config.toml
num_key_value_heads = 1
hidden_act = "swiglu"
norm_eps = 1e-05
tie_word_embeddings = false
init_std_qkv = 0.0256
optimizer = "soap_variant"
lr_mult_qkv = 0.5
lr_mult_o = 0.977
schedule = "wsd"
doc_mask = true
Each number is 128 + 32 x the weight over its row's rms, rounded and kept within 0 to 255. Layers, rows and columns count from 0. Numbers have three digits each. The size before them is the row's rms in percent of the matrix's.

# gate: layer 6 MLP gate, 768x448, rms 0.172, rows 447-486, columns 0-111
# up: layer 6 MLP up, 768x448, rms 0.171, rows 447-486, columns 0-111
# down: layer 6 MLP down (transposed), 768x448, rms 0.158, rows 447-486, columns 0-111
gate447 095:070141146187117103112126129096120120145074166104131109141091142101106146139049113121155099127111143118130147137126075154141161146104117166101101093170132116095133086169194170080150177150093192127159121168130112097100096111151133107140103121085136113161129098049058126115126129165139181154089118120179141125127114112173111167130140137211
up447 101:160151147101115111131134174137152164134181065161248124103119102113177115114153113174062107106102167122107146132093095107106130108161099100099150176143115102162130188096133130130151169076203166184119119119156094143089145194145117135114127063164123090123110059121125098184137125082092084125100139118141120129158118179139147069148110065081
down447 097:124102117132104136120117097108134123096139110164156092194133131170176081077209088104102089085146175121127134176092148198098146130097129141157104166144113096101101117178130151120073098135071114080150111187134147132159153147102144122006068087149130045122180160145202116180129112140138147121140099163120193123127139159103129078085123166100
gate448 094:137126186100144059118096134199115111085154087142115123126145089131159161150107058099139125131107140109158161149100138089134112163128135130125121198113162096092160148117112147151113082145110134152152115109136142108055126158102138088115123124085111175103129140119179096153130165115160138140117066178120167182127137121161098107121141106144
up448 094:182146134130148159123143152131130069143103149102141095128145133109088104111129162107117210068073154125099166103160160081111143156093106065109183133098105145142083092200125137189137121167130158142109120178145073124158095132152149140204111122087041110163125148102123175118123114098073128116165122120151100085105086124138151096110078098099
down448 096:146140126187106083153142103133144108115115137165133122190151128133148161155130072113102085081150121123111111097137160119088152192096101129094058083114121152113138077114113067143163127123103141115074140072140152126134081146134136178141108137133129159098102125080094125105138199120137148079112229141145115097164067122145115119134079145143
gate449 107:123140120144124150137150120121139180089171128100135165163153144067127171160152121069206080096127096156107113072102176174093150127118143143133139153151108117103110119110116157126134125081092024045153118119168169167154084116139125153194063121175123164100123131047091110098147114203108088109074133136163094097161176101111111169114129129128
up449 102:133093106149176106097154133153067123129106100108148136119128110104153147152155131102104223157157142134134168138103175169135096196130141115111133141149120119149145097166043128124172120158145133103088069143085068083105123155099096141112119184169124079185154168129161108118119103131170094019132094130122152069153091185143223070112099119108
down449 102:114116161114142171102180153162128122105135112138086113177157113122165129092183133149145148129161090124152123100114050152159173143075106110146115182111071138086074168171152117133165156161112074096109096176089187164073151103091118121205083115093114121114128142138159105140156165125136118109126095105128125103123139151133142149156143138088
gate450 098:138126158114111128153142158169095117038150097157090120078134128170162160175146097156102109176158083029153132194155103126135158105149167114109145121143123201082129144176083177109150160217196107106168127143142097130121113179119102149164087128158163118124161134101100145156113101073142061116162144130114105157143112127129141112136097124110
up450 104:160127117114144157107064139126119101104108091129190111206122105072110128129115114138111144149120129129097101169134134111113107130136118083140193122124144109161132128146182154154162121155111171184100147110103093124081164143160121108070128087094091096092105136152164117141097241083202206148087118080081107100114146122121102121106121126180
down450 101:146174179136132152115110128158152121155122142148129095117147129107117154102129148138084161127056161138136111095089165156178145070148073102154120144136144143050109075114187159130174118162163120094119156127111133065146120108084155134149143142145136116173047139094124181196140084107227102154128133077126066155170147172144167118105151076152
gate451 104:088106122133074125104114125136133118066070079085123201136111138134104166112145202098124117068179144128140144072093156141132110190128164198206150117152155115141074188127104127104171149146107053169144119125152187142112057093111138161101168127088117110062114134144148106100163180112119164132134087125124128166105115111129180135158165121187
up451 104:170126093144149121092152143104075108169170146182146123100153115186125142091136087125123108124192127137090105170131110126140096138117112110112142131121078077096096099185152149131166134081119172091092140098152154111115167137132073166146070125120089123138154164116107105154181103144131046142142175109187176115148134101147093114131021158141
down451 109:075146100083099104139191170170107104116189138127068138075144103083103170199153112106173112183135144153105133132120189103092161118134128078086158143129102144094136180111160129102140135092158134101089107120175090179168164187132056147128101103134158109119142097146162170145099106110136091137113128121123152128137136142129097129131076127054
gate452 099:150120136114169151141099119126144140087165127144125117141137161110118097129145076132110159106124142049115139108107119132115119119078148137114170192146137159099161136095138101128150116121135080137061130151156133086133148148107153165193127110135086148111139116123124127123147162106135112152139121109153103120116051175108115137066121118128
up452 096:100120081165153126131118100091130119054130146132117140124081144069161161102126138117177140186116154120087146134123053115144149085176124116202122099173122207093091122148120114126098143175145162118091148154138138109161132109090106165126142087171086148123106117134132129122135130124109099095072160108092199107095121089109167112108115077092
down452 095:143135133145139148147114071119136203127060113108074157144076133146090148121112136135210150052120127133108148136117090189093127113166134100173140133108159172093136163096139050114147133128110148103102113104081113132126109140130115143122057157107120160079163118175089160131183144137206107176131104114176137102139111137151156111128130143094
gate453 094:120132112104116160165162094135122151119145145170143141125103154129215106145086102135152177160170067112171116182160124184120160119129127105112110140175208125174117126120170111134123199138142110097124169138140114108147152133131161093125111135161134109105098175120146137140083123107126129125134177054164181129119190070210189181157022151103
up453 102:159182174145093158120143139128117131142176136123105111090150126125126167144118170166100088121129169128135113152144088120087113152135130142118126160078086075117161122128151116085120086129100137172164098118131182163128115185207095161150090113141160173130099110146093129083132102118102044121094128117101147107180112148084100121073163072088
down453 097:150142148117071155069091136126082133142118061110079105125086096148175100137145157101135088156095140134147136088139114088096092159159101139156122079092058144101070116155135172083111144130220126149195149166141191155118133179123077159184108129133101165146113131139138129153078132128127086098099133160120088169142101139077137157147192099145
gate454 107:166071129071130169128119148148129092134146129151130169098124079123112113151127130087141140144125106088103112175095138161198118129083118176094112150129174163091106113163094130078143172102118074110114054174153132142159154122074122111109111165182101105085111140210065135152104137137073072176116126196123162119117144128160113122105143156157
up454 099:094120113077149134141136130118139130125103156119106204049156116142133128119125103108099134172166082147089096139040159083112119181065180122116105129204094138145139102118186127160216145149167159120069096126167153117055222174117199089161121124104151100100120096144105137141152119129165128055173150183153132106122198129157136131138136152083
down454 094:161106107178177072159205088081046139083169142134113139167097085156070156115159131039121112143166132151066129134114089124121157109182163149137118174173139153092148129161076090072141147138131150096127105143159148131188137165158119096109103105130081137136159102100122149072153073163114132174142073151095147132124127138118136150150134131094
gate455 105:131096160111106140096093155103112143135122097117092119120162151061134186184137073150167150141098079089110142084145172163143134144075106153132148195108161072110147129201166086149154128065143150074103143131134153113146124136100138116113173146098099116137156086122129095162153123132014053071134074101160122129149134128063161114090119111089
up455 102:137116094127116180182148118077146052157125143186143091075135108132123091134145095093085147160078129181169142078145089149165121126140130194091104107095098142137143109120166133120119135180160130156109112155095135092153159167137153100148123131160142116120189152126109110116143129095183098103136079146122120143127157122149091199153179131101
down455 101:153123093153141134149135174067159148133169144147109089155155109169120080071122103107117120112179189178134100086136098129111175158131148180175110128138062173132136115095113120170095151152137122165135086151057126153050104128141161089126114057122181153111112077121103131085122159162151132183120146097121140191070172096135099187114150095150
gate456 112:142097129117112121088105185167142145088098134094148180129133187163077146170145101138114153096168154120069038171150113187158138077110137105090167143144121104104142137133103132136080110182065084107104185160158166174104159139122056094086105169128157084112170087174117141196110167196100104135118137149149137131132121202138041107110099140160
up456 116:144143114120122099197071091086099137113137119138121097170145123143137144103115094148100158070094150166108154097114122170139132085110102153154098127155112223136135100116146116122097068183202107135076108166153101144105150125125143168136146154157156083143065124123109141061127134072136084126088160110216106127104171101126145102118161160097
down456 104:176099095082118160152180097144091106121141180127150110145149116122131121150214095174128121123112137115113091143116085140155132054145109097122138127129162141142127159126101143093100123168103097109121141103160098116099188144125140118130116159165136087149096114150161133153145134198110112152177178021128127173149084115116084131103115085123
gate457 101:112100110084127151097064060087065167089138129126155090187182120082146207159059151109145120087087133119115034121160137096149123105163136101143079233083160095155099159154092103121091119135113165084143140105114114100101156092137153097110099163058105056118214141096127093111080181129136117145159151130078078110066141173065142153073152129097
up457 099:131151113079122121149105143077066128114126199121134122134158118182176091112092098117095160132133094142112140126147128122082123145123046117183050123103164128150155087110127127127124113147158101065110173115116136087156144094122108140125123130086150167163144129103134143148058141122127109150130135156136120114112113123098191086121112145108
down457 100:121099119134118143110146136133142158133120108120048073126111166077103136085071181159147138104114092116101092158108092119161119106128154123094131088159101093148082185152134130151132100089132112143108149090065105125162101102139114184115174111165116132148136124134136119182168090089069172081160113100098119091137107152184099077153170141179
gate458 096:098103099122184161128147101166143115078122143117171072147119070127165130041143102108103097176213138174108112082126158095162155116104137087098144126142137216131122153101182106133103113102104133108129144103145088127151128109143073138159193178104110144134117109124066133200156151118130100120100115131099087134081101102111177168138165132094
up458 102:136130175172155149042123161146091143111168119118131134116097144125112123103169091167129135163159158148166111206114058127111083119179132114169116187128138143090138065150105146157104092140139088118127135152110148164065091076089118130140155063089140066134150109164100138143128172097157124105124140189135130143149084178076125134177200186120
down458 102:139124142101119150100117174136145140123199106120127162158169170127130066129081126081156133132111159129150089115100121135117142109140204089118133172155175084131145140156150138115147068208181144098108096142108139074121070124161095132149146111142131192144085084178089168124151103113173106158098089115132181126182102167140133174119143155146
gate459 102:151128153097062141082115117123059135128122106119123168113103130157127165150166100124077151177118175145214168121159091120085161111136160183152134182147148150117189137174099195189187073131174110088150096120127114154137180124127108081166140158142145127129136157120125109165135062192095161066142155190126096168083169189143141118171144094158
up459 099:155139126174139084125111097061156139149092104200151121080123120154155110120127134126143119130151114080125126161083110133140162137128108135078095125108130177081110120134094131087127144053105128187081139116114099127144057136105132176102118096128170105102151114113171173124118139114205088166140135161129199077100140141138114079124155149149
down459 098:132125081093166046128152161059149088142110113168110120087091152074121089146083136114074108084135091089131116095155185135134148156098109153177146125077083151093134123145119107189120129147107164127095090085142115145125153130136135040114153093103097088133103089147137142105100179136090143165113117156125158138097127099107123099132159050128
gate460 098:136131158097120161077135081172101110086129120117177159138081076130150131129111111101109085143080121114171148112120113131122124112161063150062083127143141160099120087096144102128094188108211107159109121150154170068133114206128160123124147118159103069095153120159139053159120133135132132089131104126156100130029110109105154162136115156088
up460 109:204097106197127152091173208165136155099110162097151121192070118165095133095142155139128113111124114096157113089114115067139130125207140097146120143174132085141167120131102143099105128119147111105160117088085136179114096074084141145113151064087170143151130084092124123124126109082123160133140118094124108185210150140175133107114108102173
down460 110:168134168164112146194094103116124131176174101103126141140138121136114194113137117157140139128164129174116149099116122181044139155137137138133118081142099174120131146151049131218109123186146134110140187074143127154102146132149124053115069134143148166131071163106197165132119096102141143157173131105108167142136161121116095072172186212127
gate461 089:071125105114174141082105140055107130083108109145126098121097108121139144182180184199120159113139184086122104108117135165099115233101148107150118147135143110105099072120081097162151115145143070105151083173094073116069134104135193139116106132140143097136092170168109082103081158177122128126135126113166102085129058201091107131106073115111
up461 093:179079111095159152109127142138158143124166097190095131120135131077120109154156112126183122088157126065115157115161111117106156146171133105126211195092097103158145140107112103140084166150142142135124172143129131130198116136150187108109110138096101124083108112160119108155126176126026165159097127098175123147150138120156097154110101070113
down461 092:085127099146126088059130135103140104143127114113113083149119146118114168130116180180156124132114159120136123134140138146145161165106155075174088191092100148146153088101122164093150114132135143128097064117057095118099093133120136136131128148171082182171122127134122082122153086155102102078143102114155097119116106123154151145171199168118
gate462 092:101137129103098091093155143218148136140143123076139123107112115108131110171144155104105158126105143113129082103129131167102136175136051100117107134130077117116103130145157122178075126122195117131136112082102096104185097165079126145117106168140153203214117098148090108145162101130128127101133120150149156165085195122140128160152109047127
up462 093:119122156140206132104066148072140158110097139099103156126108129126151176116111133152159158151155110126099180131123113135113115105096161134185155140197116179150165150104124134101103157127146144114120074068128117103056120112132147144158183084040087144160077130188157142146136173126089182181115157139145108054139120184141133132170079160142
down462 095:096078111100144089129170155082120096151108164174101126180105074069130127205119118123149138104182197128148137101120169161103220134100135110126086101161120108139100153114148135110151079075130129154141144091143137138138087156093140182138174127083160142163065087149153238174112135147109139118137135137171158119154166091176110110113140126146
gate463 100:139136128115134133165135135145098144145177130136123119114079075114109071112151113148134161188111157165122128138090067116166176119068150168165127158096117121153112107080099081132153177102167146122142094088124085161090187098106110122122138112129122116092099099158171161152161088079051153102150216195110094068184111095163128171096160227106
up463 092:095120106114128121113155093129111106139143149123076154135125118173105162174096166124135197131096188108123120151090111092106230122091149101149139119092155132134075121118122134105152112133087097128142106056114147181107123096155055120090091139186110123129153171136164130082134103107124101146140124114133068115135097101180105175171100164072
down463 098:178116091090145131153125088100092081164124152183121107166174146153158173104162157155162084107141129154114104058132144183108159116082113092157144082092119096142124159093083120120150110128135115106069106156128137126083105190101116098144119190051140099159121172137118123095202134079114126112104124186130131117147210067149121092109084128066
gate464 096:132121061098170090103159093099109116135092193141121116106145119123090128135092143140071124166116108146143088134064083121179130161148125085174130097141140096098133188134129131141132072112107086066138160130131108122152105133158152131091165138164100143109087134150126108115162128191105105114099106118105103105096152093080156165178101112129
up464 093:056125188120091190130095086158102181082077159109140103142129164164171149100155125132189102102130123096167128076141154104102215109164138161060126148083170130133116138073063091180156130192217185139132097142104165149106120107136156143164114139129144155106142099162130137168162162132178149146089124108118103177137120138102101160112155095149
down464 102:147130136172109124223141107089103141180158178130090104087139168163147096117074133121168097138109142135159134119160158132071131083117135192118150080091176175133130138097106160122158156230101146138118100135086146104136163139107122157139170162130141147127140091198152133143103127149117141078184123079102156177140142125150079134105144111135
gate465 100:142198106079087150131082120149131114077118165130116166135134120150137142136113110131068079131105151069125100224138088148137134157124112157087095139063093123128156121165141081061155138149135142194128093131141101136144146166161203119118088085128171123134088108193123097137106108135155173113143128068105163099128107124088164096117112111095
up465 100:163158150068120110115146081131109162182123176154165101147147133108139164136077115135135133110140128122180075117153147104142149137115090175150124118174077113143131105170167143224173135095123205099062140079130096080142152147142127118110174101105079157121133086068129141058159088140067050149101105139148072122097114095130238138135120072050
down465 098:071185204098098106104116117129153101152117105129113128155203087125162099118086163094166165127118130079109129160140162142164151138074105164103073136123130184137097162089163152048073123147129059161148075129167160068118123157134175151132138112153165138090122198168103093086141125142134111104163131136082164140222065098105149145075138083123
gate466 100:130173147131120082187090160215122140099122149127180163123175110110119047092112123124163129077141104126129121050136077171102200116119058114136114078128160136119124121083158183125178133125136119081200101096114116195136118083160129158130202094154086132128094133122075141120105140124127136128132155146087169133095091176152154135148115132124
up466 100:124115110167099157110153125126120182076159159112101177163091061164113113097161135095085120168084132137121106128099150138113177101118145152139148114109118123169132135141078125174054141163145155092163125116145127119221119163126139110091224118152135106080111178127074097149137065165115125071180144103060145105080086153109138136122137105105
down466 105:148101148156137129179156114144161126101077124095153131141090182116129148118084160112144149193140131098137101107105139082181120170120112157161120116109106124151201157177115099147077182107145108094057081103133100133078107061094109120127174112163095129087130112126110164104158126084118139090165124085047159122169118171100190082094186175111
gate467 097:153146127116138087130099167162096071122123135145084123083101133173140078130141130139179152144128089092116139112135166123100109124104133108111134159162140123093173128091088092079155155115152107107103109097127103162114075101110137123149109147147117132169103138113188099110110149158098124200178165110162102166180154130159149140135201124168
up467 090:160140174137110114137092105148147163130121168138126135160096142123095101165113138146141138157102154106113110135097087128162146056201089113097119201151153112127132150098145090141117079096176109144155134144133138130170167059122076173144074104169125068143094201151084130127116069130062140077068163115154158142125140197089148157117098153099
down467 097:094100101142142111113145116116138153107163153142130140137180140114123152141124118151072072121128137148145173108188067171144136093219132144109030188151088139183100091127167166084093059127143181090133141145135153114089185149175102107129133107105224108129114182089124149154125162111111155128119136128131182077056160209118149132126106126096
gate468 100:151118136170067179185124108190154113130124113182114073146133094139155090143172093040049155107084147191130126176147060152062142092142170164127167079105126130149213162172181184136064131144141185111168066128076137132120132159113038131153114117069111096134112093134142105139166135117151159063189151122125082163168063129078086156070110117142
up468 102:117158098114168118155114161135159100174115148141137179119039145131129140134092185192105115112142106138096138134127190174117136122111113099157124112061155140137119092097135111082158095140104113132060170159170101128113086098103188095117140123097133139152082122139160184160152077154125143094131100127106105124135162129180135108165176131117
down468 105:114128134102152067100104144128145166166150114141114115122133088115131127160096123150197121106093123153142069040108111096195082111125108125119090130084187119116160130131129100168163080052115092116064122105151100178085137113091135130142170059132108202083162119152100105169049123142153236168112140109177084127145148116145176157124118128187
gate469 103:128151151092101128124149161102123119090230163134158147147134109152172109197116205174120154119112159184139083099132086132155132129181201129184113135205162114180110136136106152130134176155077147065137133108162165100149081136139096106133069119094098151082143155133119193079115153129136175089129106111173066164120164138168136115140191060165
up469 102:126161160042183111167089180159117094141161089116128112142065099109072137154118183174082070137197101140072156100143178069146092148109117191108128168139149115143133107162208132100146168194159156133116173086159095163129156136152127081056172141135093160092128088099113092160165158085099149112118131136102110156121142095174179188115169152138
down469 100:072079214153201098181116145182138098117087112140165114166150137173116160121142172147122139083141171091181169162168174113187120136123122160174189154117170098201099140110133146113174131165156114105141203103110119147143148157106157118121119144190104179127076142113178129145161084162085114128127079125146129134180110109128118131086097185123
gate470 099:146125130153095079116159083086125085103157113125068167121067135122121099088110120120115161146137130121198115134111149133083179141070152164132137118084111122137117130081143095120134121183126090169114165095147067143099105088176135186088112156098173201189108139108161122125086101175090104077102117151137111159111154128071135113135130047134
up470 100:111103150135141099139150154114155111205096093152137172140130115122158144139106161130157134101106051134154131060102145112091100142111085083045183122151116132033154130147077122120143132112117145139126164153078123116128149070228170134126121119139141072148153154108165065135157159153131108126210112126163121142114171120132118167134142127144
down470 099:169140082133149162157132137101075120124067055179078089121099128123155134151100090140123133147097075134091144153094163227167084144141156131124118067127193142153193141172131130150138075122152098174132117157114128105127124105115148119189148110183108059134135105102118171178135158085152119168113109178078146175080101114186191111128105168158
gate471 092:141169136086095131145136124164089106118100121172118175111130132174170176194155195126148133082105132104132127181164150105115103122120129140138098158154100135150091098145137155092122115086123094130177149092133163153090161099086183099117113105127156193095160081149116180148120129114114124202172097064080129166149127172133129129090178075143
up471 099:132103134107113148165127176074156092121157143069108071143086152151151153143111106119157172195143132140146105134121102110122129149166143127064146097117162153138120112161108118154168133182128169147100161226053113088105140095141069135120086181112079158148173178150138144177133168209113139101148148177075145113123081108139128164118118085115
down471 101:115126123163137184135152168124116075097144168185181143126100144147127174204083124171155092203132144141104086148166162162083126169080087086136147139095150130069182092148170109134117138123126139112091057059123083167135117168131108162130119130132133135097196119164153128152112148123160105188109133161184102110124110092136124155119163111111
gate472 111:142070095103142094139141081128099148149103100112124134065067092078173116148111147146118125164115197128114189143157099094154153144140093121171171168154140150089128156111097090145137144100088151107145109114117127152111144123129158172139053106097180127091105095162148122195098115104147082154091156092174121167134156068144044127120148144128
up472 106:102133159078155189109115095182154195141111139173078106144143118103118084131111175153183088148129157093166160086165155173155181087142154101168183180147122083125093066088179131112116122084135154120148089081159114111070119061101142145170217119112125170117126107155081147160142092099117125077067134140106120111071094163140086108130089050121
down472 101:124056130108124143107175160179156097154128162100089106061164134159131137151071154196127158180104166135190065066104127075125115111099150164088173138141127131120082134213141130106114160094064085127172145122103123094137211135123147205153116130112147103136076092122113118105162155195104077144103159125164073146096123121133104138111113135128
gate473 096:140120120071125123124095131106061159133116161139108188079118098170057154150110076114107157162103120061135152106195174124150182137084150139164133094100095125154116128128050088096145168061111133097132073105147158092129092152119129060110128142209175123092143119203093112074077116109182141097111096127130149124101100134127082209157118202166
up473 097:170147078114097140182091130152112156099122115141145118073068071165198118067145108176124090104071135128069140111148117145085137177113108139184094079156146071149080148128118086142086109167076174116099208139084146141108146108095161142146194122162113111138037182182167142149063104117132098108120121132133126113111162155140156044110103117188
down473 097:149179087132172115105130120155123103102161138143113162137024143141139098102139136132092133115075113147097157122090119155221136112190119093126118193149126117072137130126134135128190155186177203128122105126164065133085121129098068123112069113149163141121098121146140114126205133111150098135166142089134105133076167167180188136123081052170
gate474 118:102203154097183142125166141189110106148162137065147171117140094067135115087101140066102105157146138152115167085169160117118110111111161171164114154120140077133117098160166176162097074159133091121175166137111139165100134109166120124105161131124090106137175076113136098095123166171057098153146129132107100120086126127156111096126130209100
up474 102:162121099126111132180104159159159083119114113102120120085108091139108065112165116124128127106120068157154185091111159077168147146076077140118080113128091080117082090128147120150079111151143087157150142123107186135123162108133090104153156121143160112142102071152166112133135097106094163147109124133093158064143150067189107153134194129149
down474 098:149119118146114127037135119118119134110090155149096048170119141134149188148117112151150072128107167031091073130102108150149102132135121097125164097123128166122142168149115085086172182110106177160088118135146140088149062169160182117077139136132135133095136191125130161141150151159137075093105101155187159143150093131093168116124115111149
gate475 089:131095145133126151127153159101105086083118141175171125147141128126178117122122106121162185088101130094106071156130162113147117140118096022125168184108121122128152169136097170104120112125134086127135129182087099136184095148066141144080142090086156106112145088128068134163097144165153088141102184157122080180167122114134106144173151115124
up475 086:154124126183162113104107168155173130123122056216149130149142102150160117114046111118137156090096098145096121129141127143106175083126107073166113180172140128126140120155123139141123130077166140132118101142121081144126171145047130146109173098079146097123147093101156132147091191182133096118132123102127141147220072099096148102166098123116
down475 094:147152115169119203139131141142150115099107105177141146111098129133126147155080117197126127125138123106117122155125142152109117129122122070107160165114119131121130184162086137137135075133098077074181094119141099145197159105080163156077074111092119124153115075132116153119145124111155069167138163142167059136120117126169154216135134051096
gate476 093:107152144138093094109119110096155133102149146186193171168114037114119154154123114108172162116166129095153181147147112157118128128178073131076109081099087102154127140144161154115134161136106090108111172075133122180110102072163146050093138053085142158079130047123129117095127097113130121114110117174125096140116113138120094102158175101087
up476 101:173099100139146152165137099026153174101104148116129139163139139168129127136077150166140152171116152128107102115119145115135109110138132097177120142145127136135098189083102120161129158103134115123111092152130139154127165146145233146168117154109097080147156120142106123061112138178180113200173195142131171220103148163200118105077145185165
down476 096:142046143125159166129134132134123160070123177137148123148098167103146054122125062105150127121109119127110134162072095182211130069038130123096111096149111168165102106104138076171095144154128184118161136120127103120101119116153089170176132165086118136182100128138119139163136138150177108147108119131183099065106149141094136183148108124097
gate477 100:121111129148100116205114096128149096072128044109102112161090136134091124106086148122104084138112126131144160152122156092069113129081139138192109159192144134170103152112140133082154161149129147174147106129116114093123143072125136140131106137152092115115104094096115142084143190134137127146137152138136172110128108148072137142128127173161
up477 101:139123159086108101096061103116124148169127090154128144073159113161130159089135163135087191107143064124153118114105145151092144110147081117064066184105128083104102087129114150151132094166077101150131118154155138152077141093102104168081125140158068080121129136159128154122105112116168132133157102117084063153172174183182185081126136127201
down477 103:102072125108156160142108113156129168121128128159163147084173135118145130113129074138103186146118116166147125154107136099123123107123146091109102127132124184166200065118142133149150117123144079151129129127136099136071197168097091145121145132071103151112120163141161127124105063113098147131143116137097111140122139156136213161111124109103
gate478 091:078104074140182110117136102065111091111097177073139104109089097115150126046166125101146154128185145068142132142098157072117141154162087166113150124154128070132099132124148142159116121163134104141174120110114095087156150113099074162136102079130141095171136080182090154154093110100086133117089145184079139158161105119111123145110195190125
up478 089:119082140141112141132112108112143121121141134097123146115172065114121106115123120098101149154145084140103126100163131111131145083180073132175110149148157130122091138155148123140104094143153097137172180135175139127157128092116111089122122139114098215182136088164124185125123101135094113127080119117129103110097166153130115160089197155117
down478 093:189114142132128125126165074128096118113081145152094122127173124127109057139098148197140120118130086105062094122176160097130146098126130163161121118188157145195144144142102053117107160131110107122204128123110126122074146137110089093120123143165101113119147123130155158148123115140144129118167104203133156121131116107089125087116143116077
gate479 103:136192152154138079104110115174129117137124137112134153105148150205085132102097111134133143095106173145094188178143157145097094141112138106131135126140187142132090098160150162090145049132182091163058127155125145139146130123201181118210122083134096115098139161145158159121143094080118071109116182138151146118152121116134113134157149166121
up479 102:156144124111137183123099119161157149098136082125114101135126195118102148105141125156126097101122124146132109135182146123107132086087197111129027161102145095133100126105132098173159148165153097054107080121127127142113098089152127161142151132157173118148148131198124135073129186145102128165090132134094137116125124129116145183214149123154
down479 110:143124130107122151098143144136076156077142118120153057110116133110106057124121129169127152151133181160144098169132131133100191137128118185173056151063125122142119107090157112138128149126098149092104167146104088083130138131100077144149145105144124142098136090131099114127075148120149107082178123088120115123094173103141147108117145188140
gate480 096:078089182086144108158178102150128164045149128126187143174190125146096121136148150130130178117079107099089145131070169096140133117145136095129175137152122094152128103165159172172155084163161119201100120186109153119104122100123142095139091123148094133129128144100185120122041177146161129121117085163128154094150112145170122157135180188143
up480 099:165135185138171098156174134123135102115105163090142099143141140129104101118073124140145186080100135143153107192210122154138146130127102128105118188105110135117149124182163124121158121136113144161064107151104203111150119151121115113104084101116192160138147160093130194054110249119210164123066098102034104110128147109111116166090086138122
down480 099:116138179122180120134125113122108122077175171167100132157117144073130114160127168119143163189113165147163143152130112107086120087066188055144156155125161128089152143095170139155133129082071169141067159121089188136134143138119087124127195131122149104108133123155156193084135131114172124138106132193082107128117108095157166105061150195129
gate481 097:098107075095170102143126073131100130090156069204109080102122121116145107104140113182127165171116103106123186165133105114065167169088103095104163111153172145116073153133088105177110180125159114123125158175156116180100166122137112138108142132164140127208115101140165090131104121154115083116168179129107137128111162143122157123117121152127
up481 104:156110123159156087099134100112112177130158096177121133067167082099103094119109140112165118103107107140151161094065118111149131140104109142125133136107103067140127175098127157122102151143098058119129092116111118111166120107146159076173076106142153060178155109123128124075119160105158144175142122101173199123142117100059121144162110149140
down481 103:089152097103141151130075110117106121099134147108137110145152157109125137120051099102171126082136109152162104152107129084102135200119120068147092154127102083147121073109132107107137087150138109196096137132148122142149174195150087079155134204140077131168115212129166166102120156132176112107148124184121164151164076088096131115129090168156
gate482 096:124142180106179118135116122165091142084186165171083128110108090126171121132131112150106114130146137139107135158128135126081143118119128125106152120125151096067116127132171113164150111137113063077111143206171133096079141152146153135157077107101087089145094147199090096114123186156091079089116139118117166053097129177136232166145146134152
up482 112:125125135170117086125077066143106133162042123117088131155125148161124122115160137169128122176087105108187094093094119104076079154126119121071152133059127184168161123101154132060190175104133102107096105090118142142157154168158090137123170137109131113107123125108089162114040102165097179112096142063161158125165075098160123113155104116113
down482 110:070118124100111151130122102132160083134093121096105113080124135141152155144078122108159141169148146102148102105152078152086108154167156108155142139143173128148065143107126109097200172136102167105128110148152158107073131053066085116089168115110087097157117144101158092164120102150113119112116127109120150070127169116044071141153136118156
gate483 119:124181153133059084205065153143122184064122106158149137132115140134155127107127108087141119118119178066105100107112166171149152119108099117099077106168138098113087124177144128144157144104087154110181148140123086131077111100122177191155117114043108149110111153129040128126093106129149113166103127154226151155123096086144080080080141116132
up483 101:110109113089187164136149099089115064137156134156169124115101131122133107163156108122168089134117117154161142155159149084144108124144146148142109193096151144156095154083150138104080050122109164109143089138138068095174162126087140121115184134109076131146137140121125155069100149152093095144144130099115110047076094126111135073136135123080
down483 100:192186169130118121140104157092064125098101145127150183143116100142093165187122121114120119147144182133102121156097135113062143111174107197123097143103109106143118158065157139114100139165137175108136161173179146142135156111090122073153132119084126119167099140168032172078130119049115115124085057087149103133138080165104072192119078123124
gate484 092:122092122164131062175132127122100082149122161169124136172125069134171093106135090170121159149151124133148107146076144126132079133168094133086121115069096133172160146139143122169163144111171155093106090124102150110183125143068143146163104141197136105148193147128106108124170195161125153159148081124120112118166120065122116121128128118128
up484 098:125163145116153042169134168144145120108146152115107138166176117106168116162123045107130146090123094104091103121119100098122095120151120136118142099105204176081086138042092069121145121107186093102175149106131135122123088127140146100106087137094124132169153117092120097129110164205161092155131125142112110146115147150130102145149154142139
down484 097:167140113147123139119147123212145181155100096104025101107136110154112114149166078186077173087120117115134145157162108167143127070135091120160095096133150132113078114120193161132122136098115153115152153171060123129230119141088100082073106124095150146108105156174135099166123139096120122109121145084156135152106091143140095140127146113176
gate485 103:155117161128106148125086104118183121199107088201135141098111114142155114098165113080157145087145136132137133118127139136164108165099096103183100143144148126118130090069107071124153135105189138111122106109134095136130092136131118121143147133129125178119143148099147138141082101069115118086128153088121049074105117175172152062167143090149
up485 104:128132155091039125125079099163175130146143127123107112141158091131196132060137097149181139098108088113178183102095083176148137113096165151109170138195128092138141079152139082087200140142161135109120111075100236121109103164148132136089187198130136080113120136133164124123088171151151085129152135108102171135136143110229139135111155127115
down485 102:134118121133143178098173201155196091145127083128126127098130109149172076122155083165108099103107091172132079128151070094140153137092107096164143131154141116146172114135149143143123122131165175086185108132071085159081141086078144145163149115124178105087139128073124119081143106128146117098124131154127096118194122194133091063182129111145
gate486 124:172134122098145143138178111121106098100124081106135149146130152149131163117139116146103140171142121137101103128128154121125155123102201081182161104060121152131120119137175133094170138132099121109125134194081144108063174171105178133127085172112152150111145141112094072166114171097130145108145138165164085114106119171095131124159119126148
up486 105:106032126118174101159115171124182145134124108111134104154115099128097105129149183182141084147170205118152180140085083092085122078125167144169153131135130149107074158080151104176093115193116124137132130128133171161178118126143055126084123132086152111152115111158142104095100127103142056138154151140141136124107158033117134135112140154126
down486 105:152110167194161105161141058152132165104149216148155122129132146096047096168119113146165146125120090161172194110123106138197169076123107145160114137154132128159171147143096079186115109126169155162145115118169125183167155108119114126135075117176122162132132146103143091141165159132120166132100133116138159088118128048149107096076185094102